{
  "hidden_act": "swiglu",
  "doc_mask": true,
  "dataset": "wikipedia_en"
}
Each number is 200 + 40 x the weight over its row's rms, rounded and kept within 0 to 999. Layers, rows and columns count from 0. The size before them is the row's rms in percent of the matrix's.

# layer 10 MLP up, 1024x512, rms 0.0985, rows 812-820, columns 256-383
100,210,202,199,160,217,194,196,192,128,221,185,243,173,209,220,183,132,119,237,165,239,140,299,176,219,211,251,196,246,170,224,215,215,258,177,245,174,183,292,176,199,134,155,223,220,197,172,210,224,283,224,172,191,234,217,200,223,136,229,172,157,159,216,185,223,154,210,220,195,174,228,242,191,224,129,178,117,192,180,185,151,202,178,184,245,281,267,338,175,238,210,184,209,229,241,215,145,248,151,187,247,219,117,229,211,212,210,219,199,191,190,193,132,153,245,229,214,235,187,184,220,231,152,202,100,193,208,218
096,241,180,232,192,212,164,245,170,184,207,223,185,232,167,163,189,264,169,216,224,241,211,244,180,291,168,208,193,276,239,211,297,187,277,164,179,154,175,186,163,190,135,147,294,190,121,187,242,244,224,165,174,186,155,178,210,215,211,157,177,152,171,259,229,77,242,219,231,227,177,254,173,182,238,197,240,186,175,223,204,181,238,157,251,191,148,206,190,143,170,223,259,254,172,231,145,147,178,177,210,211,174,221,198,205,242,207,152,187,176,169,154,164,262,205,213,163,229,221,187,73,194,223,172,151,268,103,206
102,195,147,188,115,262,220,232,161,259,241,221,188,155,148,217,138,145,222,216,159,224,260,202,190,320,225,115,209,175,166,187,244,240,186,252,177,243,244,152,212,106,154,142,256,136,230,210,184,149,239,233,141,171,221,214,188,177,205,149,217,234,195,126,258,256,178,279,214,167,170,164,236,220,249,187,156,151,80,228,214,174,193,266,160,165,188,123,146,199,236,217,196,226,244,206,157,175,174,183,217,151,224,213,184,262,221,219,202,224,167,202,208,170,161,205,139,216,262,187,189,233,156,213,178,274,229,193,230
125,250,211,209,163,182,155,222,263,210,216,310,214,203,213,264,156,190,197,247,249,165,170,244,216,264,241,130,187,206,147,230,147,122,226,201,178,218,190,185,199,182,272,240,164,158,275,297,164,130,254,201,155,224,286,244,150,225,90,190,195,143,130,170,222,206,170,248,186,201,198,247,209,244,223,157,224,279,158,214,159,194,189,176,214,188,185,239,211,220,252,140,179,203,215,204,162,232,218,166,182,232,263,210,226,178,164,169,168,173,279,174,268,193,290,200,211,212,184,177,222,182,193,129,171,230,202,256,244
094,228,232,247,136,224,203,189,216,260,241,182,237,225,266,202,206,81,242,182,186,224,202,248,273,272,232,260,247,232,198,156,206,205,229,237,126,176,157,304,167,226,156,208,176,212,203,185,164,239,257,255,192,256,194,152,259,190,198,185,241,189,269,208,196,174,185,224,186,163,274,232,236,238,183,196,198,220,211,132,234,176,240,168,232,274,177,250,242,197,190,166,207,223,179,131,172,243,130,168,190,231,219,199,203,222,241,178,277,232,203,183,229,184,244,255,157,194,208,180,191,220,233,227,281,176,205,171,198
098,193,163,166,244,249,183,203,201,218,188,273,187,234,215,196,214,224,219,118,236,212,180,104,144,244,203,225,152,211,151,197,144,142,199,222,100,222,183,166,212,247,230,200,180,214,229,113,193,218,209,167,108,174,236,188,187,187,132,116,159,201,233,185,209,182,180,243,278,173,202,174,221,212,179,186,246,174,150,195,250,198,148,224,205,162,312,187,197,208,240,221,185,194,129,206,250,240,217,201,240,221,224,180,108,240,181,185,229,125,224,188,270,156,253,236,192,231,188,249,168,203,148,192,215,162,221,130,233
102,204,101,122,139,240,147,168,191,234,258,248,218,208,278,208,189,181,184,256,211,212,194,193,139,168,245,146,133,209,202,174,151,179,221,184,222,172,241,189,248,177,261,208,251,249,195,199,217,230,191,187,89,181,249,134,216,175,215,164,201,204,165,156,252,215,152,125,236,200,225,207,172,187,123,213,278,172,198,309,177,167,166,203,240,186,202,271,227,182,243,214,216,167,214,224,209,171,244,211,188,175,207,172,255,220,250,201,192,186,177,216,193,115,121,255,199,145,208,201,126,211,239,236,189,160,242,166,140
100,186,167,150,245,246,178,153,225,250,187,172,185,235,250,196,162,205,225,268,129,154,276,170,160,133,168,156,226,221,144,215,276,285,241,301,178,162,199,188,203,201,198,213,240,264,261,263,216,208,201,169,196,258,244,189,203,237,186,261,163,213,194,205,192,111,247,177,225,233,196,169,199,234,246,243,258,245,137,241,174,214,121,231,202,196,124,247,170,179,238,189,222,216,231,213,223,209,252,294,179,165,289,168,244,184,141,185,191,244,170,221,205,210,180,271,229,150,146,221,206,163,190,168,208,228,252,188,159
095,261,178,222,228,240,242,186,199,180,219,180,160,234,217,205,141,209,256,256,152,224,148,179,225,266,211,164,242,215,225,243,248,61,147,159,199,223,191,224,225,194,244,138,245,168,198,178,179,234,184,222,268,162,209,228,153,158,123,207,170,194,221,231,160,227,261,191,198,125,203,278,134,199,298,202,214,202,219,152,237,172,185,193,255,171,109,229,221,182,257,253,179,192,206,185,257,253,208,204,206,176,231,150,226,219,190,171,196,168,267,237,257,172,158,173,174,234,201,195,189,151,230,185,233,171,218,205,240
# layer 10 MLP down (transposed), 1024x512, rms 0.137, rows 812-820, columns 256-383
102,219,186,286,172,166,198,245,198,230,227,218,186,225,140,163,229,186,181,188,120,238,179,274,144,156,171,240,186,256,207,199,233,223,214,207,179,175,220,162,206,238,190,138,222,155,173,163,220,251,294,133,214,236,184,192,258,198,172,298,201,182,210,172,224,159,93,185,282,259,252,193,210,255,178,193,209,245,221,195,188,165,253,207,227,202,250,214,249,166,233,145,170,104,244,146,185,195,242,150,140,236,192,251,96,195,200,170,148,198,131,130,249,175,163,222,188,275,206,269,140,236,210,205,210,188,200,232,204
084,183,176,230,141,209,266,184,190,175,235,197,167,190,207,211,191,187,176,177,207,204,205,264,180,208,204,136,169,242,294,170,216,201,241,146,183,112,164,184,183,50,157,185,183,174,166,234,227,234,185,138,222,285,176,200,210,210,222,270,197,227,284,212,177,200,196,221,206,247,178,202,145,190,234,140,165,237,211,216,202,202,172,155,198,177,206,175,132,211,224,233,173,168,213,103,145,347,208,178,208,232,259,148,158,192,201,149,184,164,194,196,229,181,195,151,147,244,160,133,215,171,169,163,169,232,217,192,228
099,204,117,313,201,226,224,149,247,195,183,206,242,204,201,258,226,208,266,243,124,199,213,200,209,212,183,169,115,192,198,276,222,226,174,250,177,215,226,209,238,215,212,231,193,190,219,154,87,154,192,216,218,192,220,183,219,134,156,176,159,220,201,160,241,175,213,229,113,205,264,123,173,279,188,175,181,169,156,197,111,197,174,225,214,193,273,116,182,196,251,157,157,185,187,143,174,191,194,177,195,151,141,185,210,251,151,204,188,245,219,232,112,147,177,186,211,208,168,192,205,195,152,148,189,215,210,266,148
111,221,219,161,190,230,204,256,240,220,235,218,179,166,144,248,207,138,182,172,223,178,182,235,280,151,177,173,204,203,156,173,219,178,143,213,224,173,265,172,152,229,261,162,208,131,249,171,187,220,201,231,242,220,215,188,125,185,178,220,177,182,151,192,230,187,198,239,195,221,267,132,224,188,267,233,152,192,168,256,186,151,176,237,111,140,239,220,235,225,225,217,220,142,126,157,154,170,151,165,202,212,221,195,203,197,206,168,176,174,186,168,200,194,164,237,187,212,246,193,254,197,230,251,169,191,214,242,225
098,142,204,138,299,160,185,230,203,160,229,211,226,226,169,153,212,252,166,132,244,154,184,209,159,236,164,253,269,150,165,202,228,176,170,208,203,238,199,232,236,145,218,126,153,265,200,204,133,166,196,217,207,226,231,197,253,187,180,272,196,228,173,192,208,192,190,200,161,190,214,222,192,216,161,158,214,205,196,174,196,184,172,184,248,174,204,152,257,167,156,260,240,250,231,185,192,195,162,159,166,134,138,182,181,229,152,124,190,159,252,187,180,206,135,261,227,201,119,243,182,151,173,173,220,185,178,214,142
100,242,159,190,155,169,182,192,218,187,213,205,221,170,195,190,149,252,207,179,203,183,211,185,233,195,162,251,169,240,176,128,186,204,222,137,183,210,194,209,212,198,251,221,195,194,235,205,217,158,190,134,170,193,251,204,138,210,216,215,196,169,231,142,213,210,253,148,201,149,273,255,155,244,141,223,196,192,205,239,279,178,205,250,204,222,228,172,143,199,254,230,243,173,227,111,149,0,173,255,195,255,189,221,140,237,197,184,239,184,102,126,213,166,158,230,237,265,215,179,218,221,194,206,181,206,191,211,250
098,173,145,175,261,181,249,259,211,190,177,262,206,224,160,262,182,179,194,224,205,159,264,206,214,180,177,223,231,134,165,163,285,205,204,143,229,177,280,225,194,174,143,173,198,222,248,213,208,191,237,165,216,199,177,127,212,155,197,228,189,163,284,226,170,240,212,271,202,193,164,207,117,246,207,195,171,161,247,273,207,161,251,135,224,185,141,165,155,132,160,247,188,208,177,192,212,106,158,203,178,209,154,170,185,180,181,229,168,242,131,220,253,253,240,143,215,143,201,182,220,139,175,224,151,209,190,189,291
104,296,274,221,143,192,179,198,272,214,241,213,227,232,63,182,173,131,239,197,200,173,181,145,108,220,298,213,184,213,165,231,182,293,219,154,225,182,212,151,151,210,172,157,234,225,183,142,230,150,250,184,227,142,232,191,256,206,221,246,110,181,203,240,179,118,199,143,198,174,181,199,218,207,239,219,140,221,241,184,231,193,159,214,190,259,173,140,198,173,187,247,204,213,209,165,186,175,282,106,131,209,248,168,246,231,173,227,254,216,176,236,213,229,177,279,153,249,146,244,198,231,220,210,147,178,264,205,220
103,217,111,188,228,245,183,185,160,304,164,240,139,190,210,192,263,153,233,182,262,206,211,262,179,153,200,258,266,191,186,246,225,139,196,208,262,199,227,205,204,171,276,298,234,212,201,211,170,222,218,189,207,168,207,264,182,150,156,199,195,218,179,240,140,277,186,223,215,223,203,137,149,170,243,149,201,208,166,223,194,224,255,158,160,244,234,217,197,165,149,213,205,208,183,213,194,138,213,249,219,178,186,222,169,188,142,273,198,119,159,234,156,240,240,193,206,182,190,179,152,229,109,191,222,193,160,123,234
# layer 10 MLP gate, 1024x512, rms 0.0918, rows 813-820, columns 256-383
100,184,140,252,155,140,190,236,160,165,165,252,180,171,234,258,224,147,180,191,182,216,193,193,210,295,202,195,247,140,299,172,267,259,155,221,166,175,252,208,221,192,253,225,208,230,166,232,211,193,210,245,176,205,163,155,160,194,177,258,120,181,228,247,196,190,203,211,216,215,194,206,251,194,193,233,223,198,149,281,235,210,183,174,227,147,260,193,190,141,169,185,152,219,201,213,142,104,195,218,94,162,232,194,165,165,244,248,252,198,182,189,183,154,237,236,198,161,125,236,203,151,138,197,177,218,182,143,268
098,188,241,194,146,240,177,203,160,191,241,168,232,162,288,158,131,280,153,150,208,182,196,169,195,209,204,287,165,214,257,244,135,216,173,216,202,270,152,178,270,174,119,178,142,225,229,208,172,216,204,182,228,231,183,169,233,245,199,208,206,152,128,246,208,194,235,132,221,156,219,237,220,131,172,253,189,153,188,138,309,265,274,176,210,217,186,203,173,170,257,251,150,215,238,172,190,186,207,252,127,201,194,191,118,146,186,190,275,221,178,245,132,236,165,173,228,133,211,199,200,218,231,195,162,258,271,178,259
128,173,232,224,204,192,232,223,200,213,193,189,253,201,225,152,141,139,183,172,174,181,185,156,175,206,234,151,119,196,204,260,145,219,212,212,175,111,228,272,200,210,207,176,237,209,209,229,194,174,186,192,249,156,166,155,131,222,219,205,198,194,149,229,221,208,257,237,193,161,169,274,206,198,212,210,183,140,238,218,191,228,181,179,213,128,115,261,186,244,259,212,215,182,229,196,170,168,177,218,180,183,272,208,227,205,314,241,162,278,173,244,254,151,177,161,265,236,217,205,178,211,165,250,231,186,156,175,230
100,211,207,203,236,203,169,186,194,116,207,213,243,243,154,182,208,179,212,199,97,246,128,173,242,204,213,188,150,108,167,242,210,222,165,281,219,191,255,166,216,165,200,208,208,187,213,263,238,150,200,272,226,191,237,177,189,216,152,179,254,235,166,211,221,162,235,220,162,270,234,183,178,219,179,191,240,160,203,275,222,234,232,167,143,183,316,203,178,208,167,192,179,231,268,172,145,183,218,237,233,256,217,237,176,193,183,143,246,192,226,271,167,190,219,154,212,182,182,250,254,268,203,209,136,174,209,217,191
094,223,200,231,260,214,159,221,245,238,191,203,307,139,212,220,169,217,244,236,279,210,290,237,251,235,180,208,180,170,191,252,176,238,176,188,244,209,200,224,182,193,203,234,178,221,196,229,245,199,234,196,228,218,242,281,228,164,220,207,255,197,231,124,238,223,181,184,248,305,153,100,158,253,107,163,141,249,297,194,275,259,199,187,155,194,166,190,132,191,141,184,235,190,248,142,237,162,213,271,218,207,160,255,181,178,150,252,195,190,154,200,232,233,155,193,246,194,171,180,239,217,232,137,164,246,194,240,266
094,147,208,205,171,255,184,173,186,224,174,228,170,141,257,134,166,221,206,97,192,299,191,116,185,224,152,261,167,166,208,177,195,153,184,210,210,225,219,198,160,201,170,246,230,164,134,176,276,174,217,180,211,186,242,221,212,205,212,263,232,175,221,172,167,205,160,223,137,211,219,213,306,126,238,83,235,233,193,139,156,196,156,248,197,233,193,226,247,246,99,214,186,258,211,178,202,199,268,169,234,188,194,169,223,257,218,253,172,103,158,229,171,131,238,199,186,193,191,281,162,191,211,180,206,210,123,191,172
097,139,197,242,218,199,181,245,189,152,248,225,117,166,200,231,193,176,180,169,197,191,163,199,299,181,219,254,215,216,168,224,194,221,247,198,155,216,219,221,219,304,191,221,174,206,260,272,251,134,157,231,182,217,183,208,185,209,214,161,184,160,94,157,197,222,199,165,271,227,176,120,201,217,168,207,249,210,235,200,223,190,236,197,243,241,268,237,236,165,151,137,143,201,199,238,166,204,224,242,271,141,188,189,93,219,195,241,262,234,168,186,206,213,140,198,218,166,147,222,151,191,285,173,199,245,195,218,171
103,164,235,181,115,193,292,257,122,215,280,194,216,230,181,245,214,247,188,174,223,194,200,182,149,184,177,208,143,182,207,294,165,221,220,213,196,136,152,208,136,171,136,209,135,156,183,198,180,186,248,241,208,199,209,199,296,291,164,193,199,198,163,188,168,220,216,188,249,234,134,244,206,125,192,191,268,169,165,230,204,171,200,227,305,247,142,229,270,155,159,170,254,146,201,218,243,232,263,167,200,209,220,278,188,189,159,180,286,208,235,238,226,174,266,198,244,187,184,159,230,138,174,145,229,204,198,235,174